config.toml
norm_place = "pre"
norm_eps = 1e-05
positions = "rope"
rope_base = 10000.0
tie_embeddings = false
init_std_o = 0.00432
beta1 = 0.9
beta2 = 0.98
lr_head = 0.00504
warmup_steps = 455
schedule = "cos"
seq_len = 1024
train_tokens = 141100000
dataset = "wikipedia_en"
Each number is 128 + 32 x the weight over its row's rms, rounded and kept within 0 to 255. Layers, rows and columns count from 0. Numbers have three digits each. The size before them is the row's rms in percent of the matrix's.

# layer 2 MLP up, 768x256, rms 0.019, rows 411-493, columns 160-191
089:176155172142136119114142087152147208112145104227112183145179143157095116136148163145172087128107
083:168149123110133124153127155111190051151082157206136109168134147092080156161060148116152049192136
079:131125110139180125061117150213149061161111120185125104109085087075128140092097079079145125072106
149:134124158123191122143092137124143126168137068129161156181196076135151181148114125153132101085089
087:179156175154107131120131152138148106137062101114197135115104104137072120129078187109096110161144
085:143143114158149155146184161097188112165148140108127145112101119162029138138139104139127117139109
084:126102113094118128114181118138113114153147120109137093134129108098078113117098128128131073139108
081:069145145138172097136073120103152098136193096178103101165107086131134120070097169113089151133120
097:079092124119134127192148134136089126151074082111121151119093123138162087154153124054109101117121
083:117165176087156126140146083142138153168163125170145164123110179073102183154134116071153100095135
145:121149105134129146117091093092127142096110144120147099116133094156175128131106181174169084103138
089:108195099094132110100104206138173101068148138077121158165093197148167139119214110154104230090112
083:165111095121069140108127161111114124188111129131121137087098144152112073143133160130109135106108
075:153109151105139170143170129109107184163153145155123153093058121137135143163127123113195120146147
090:100121100168159154141102129126146141136069097138102142063097167120095115108153096112160100166101
084:071116149145114101173100140170138124088064198082097116117149171122183105148196075190141111203154
089:094167118125178082159093200137092144122185094092101118132164105131069165119141102103070097127144
084:142103093136110158134153133140091095169113088085138177149136150157137143106121117084175189142155
091:208095116108185128090144126150106113182156084139105148088113131140100118119136142086157200105099
152:153107145058129105183131152134149115068139133083093104151110092210132140171150190115169113065109
110:145074105180110137146099131129122101161128164166076114108157082097057121100125148115123164095137
094:065145144099136098133087109160105167063135123044106155134120166130115092134177146152098144154148
075:093107099135136131119114187093095175140051128147083105134046105181142119201098123113072189074137
132:156019080112104114095081133127137080100094157089122116096178130145132084129107152120147096104067
078:072129142118157149123131127166115142135094177131117200116094186104155159153147169104113090162108
089:130095087122173126136158166122145086141126115177121144140072146156103140143131100107109185114125
085:140170130138114163146095097109176103143109137170159142172166086138155128123150148159133110190105
087:159102155135158094088091156105145091068126146128145109142164114182130166118141130149085136131155
120:064108113148181058101084112106144085133190155092062100098191054128110107158160116119091111117154
078:081172115197102128128133136075129184161141158137137091190082132145095173115078154193149141171156
082:093163138084117137151117111091137174159108108092104103131141142025154170108110138113136079176136
085:136116129126087134141108147137170108094148166054078150142077122111080141121124132103139115117165
090:159163162112124115088107140143083169117144120153132113112095176136129123154144185133164157106084
090:204118109162170124133150109140182101160068108133103077146123043171082107175114136114105147152102
084:105165168143167083113081120148133136080163090162129110167199110106159087190153101134159040147130
092:167118109066121157113118144067136133153127140114146139110096126139153180121167134138136138096143
078:046149170155130095133116123171133159092134138102099153150097192130119156095142141117179143201081
084:171103154111131106139121183127193139104056117120151179061152170107162116174154095157140095143101
083:160095145168118087112209114129101178146154134047076102091115157186061108183099130091107191043119
083:181102147121113116144133142150095121157110125131118067128138093085151140153127099090128117137127
085:154107113119165127067099118084154135133169160134154137145157146150156131104147199191137088095122
075:110094141137117128152110084123066155154094141103073169087062151134133083109168172125099059112070
068:197140127071210116094147115145153087149103074164128171110183131144053111144166109112136124148074
255:115129134141117083121144155061188105127135085097149133160119179106178170084139104136113168076162
082:121103121123100154160180156140134110085060141131127131119116187071120152128148079110086067114146
085:120086125132133149088142183126144118121118134073126165127121123149139140111125133133135132104138
084:043140151135130116123107102158096141080080123168089123113159106104126138121119176103099172118130
081:167158151134161142116172123131124106122140135088078114160112114111145142185127147127135083111127
087:122146168106128114163098185151096105151193093156151121111137119055129156134084063093131179139154
090:158128109106139127131128171137113018142173109023088134138057134135079115109095096081141173131116
088:092140102134170109056094084130083157177098121155165097163129128135116144191107174153144092160091
093:155120111148102125091163079172152088127069119151112163083087173158094152159186116151110089143095
078:168122140141176095124190179161148166151139089161067153131140147123144179136143117150155136118168
092:174196090180105123105122103177138098160122106204106147147164131152062097159110097134170137134114
094:192101163165105145124064122140044064147145172126138134068140076198135136104148104077122156133145
082:169114104128082144126160145092124109209145129139157163131160085124080126079073185126142060143109
096:093156092115131106137090173157181105172072111155178111167148163116087121123104131135128115204152
089:150107159107156085096096207105163124055095125156136091150168101172071095086137132140062142070133
070:103133117156123143196165103139125153096158093138136102110081137108092095152086233119125184087162
081:125131136117091160138139168106151101142076142122096156149116151145177140092138192156132081106150
080:123118079126140134125092150098151071175091139143167119151095137152094124124069189097117139156167
089:082091166141125112149116142085116098188133118134160151164090121153128108109094171087132063127101
090:209086138116117125111120156103172110152107100048114122137116158162145127093107139133148124114161
084:165152150123131156159121163150088095124097138149143124133111093127068137153104139112133119129218
088:164152174089119165137112156091151135160103106026084150078115113109082144123094151097101117129173
084:140106106067125155140225145123169150155093083115084168131097160118156102137103147093161168115084
087:106164127157125102116129090145134156113140147163129132095063206062041132122162077154122132075104
084:160085117162151125118152126149151160107046136145134126107168092165122171122145104089126174124161
098:200095156145159130175208101165115098100102116097065137098155139158161096126145145191123128055117
087:062112110119107127132095139181176097083084140158093156149111148117151133082139116142159097159174
083:168128113084130084087109174121132145084107158184137171154137161113106183085147150124157124129073
089:180114131149168120102110147121080090142146179143185140115178059149133089108158164115105115109054
086:107158125111187134106088134169155009171090142157145104141097091115148155098133140058143128144120
183:104171121160133055106123123100140076141113074102133111180146162123138162124122148127133183088147
083:166159150152082149114183142135094168107109172092091162116109126138086143072101147153118183108116
091:120177146168065134159086156121142100137102104126196097096120142138163132101080180125147170161133
084:112132074107135108128117060157128072133146125146154132156145189131148151207092105140127177104128
144:151172090163130084121112067128104166087126153117122080139146110119129119099145177183132125154128
078:114159186173123110161144134159163199064068093124149100102077109170078089156098167123145150120148
085:095131124139129138141142130138125117092196185145078146123078114147164161175166180123118163065114
090:113088169170099102113128066097119142179197146122103138082128134167182086104062169131168088138122
073:050137139116154158151126128086182117100108139080134113133083084153217158132162197112075069146136
092:091074136141127124122140090172150128172075150107130177098134097188127124097149127083146121166125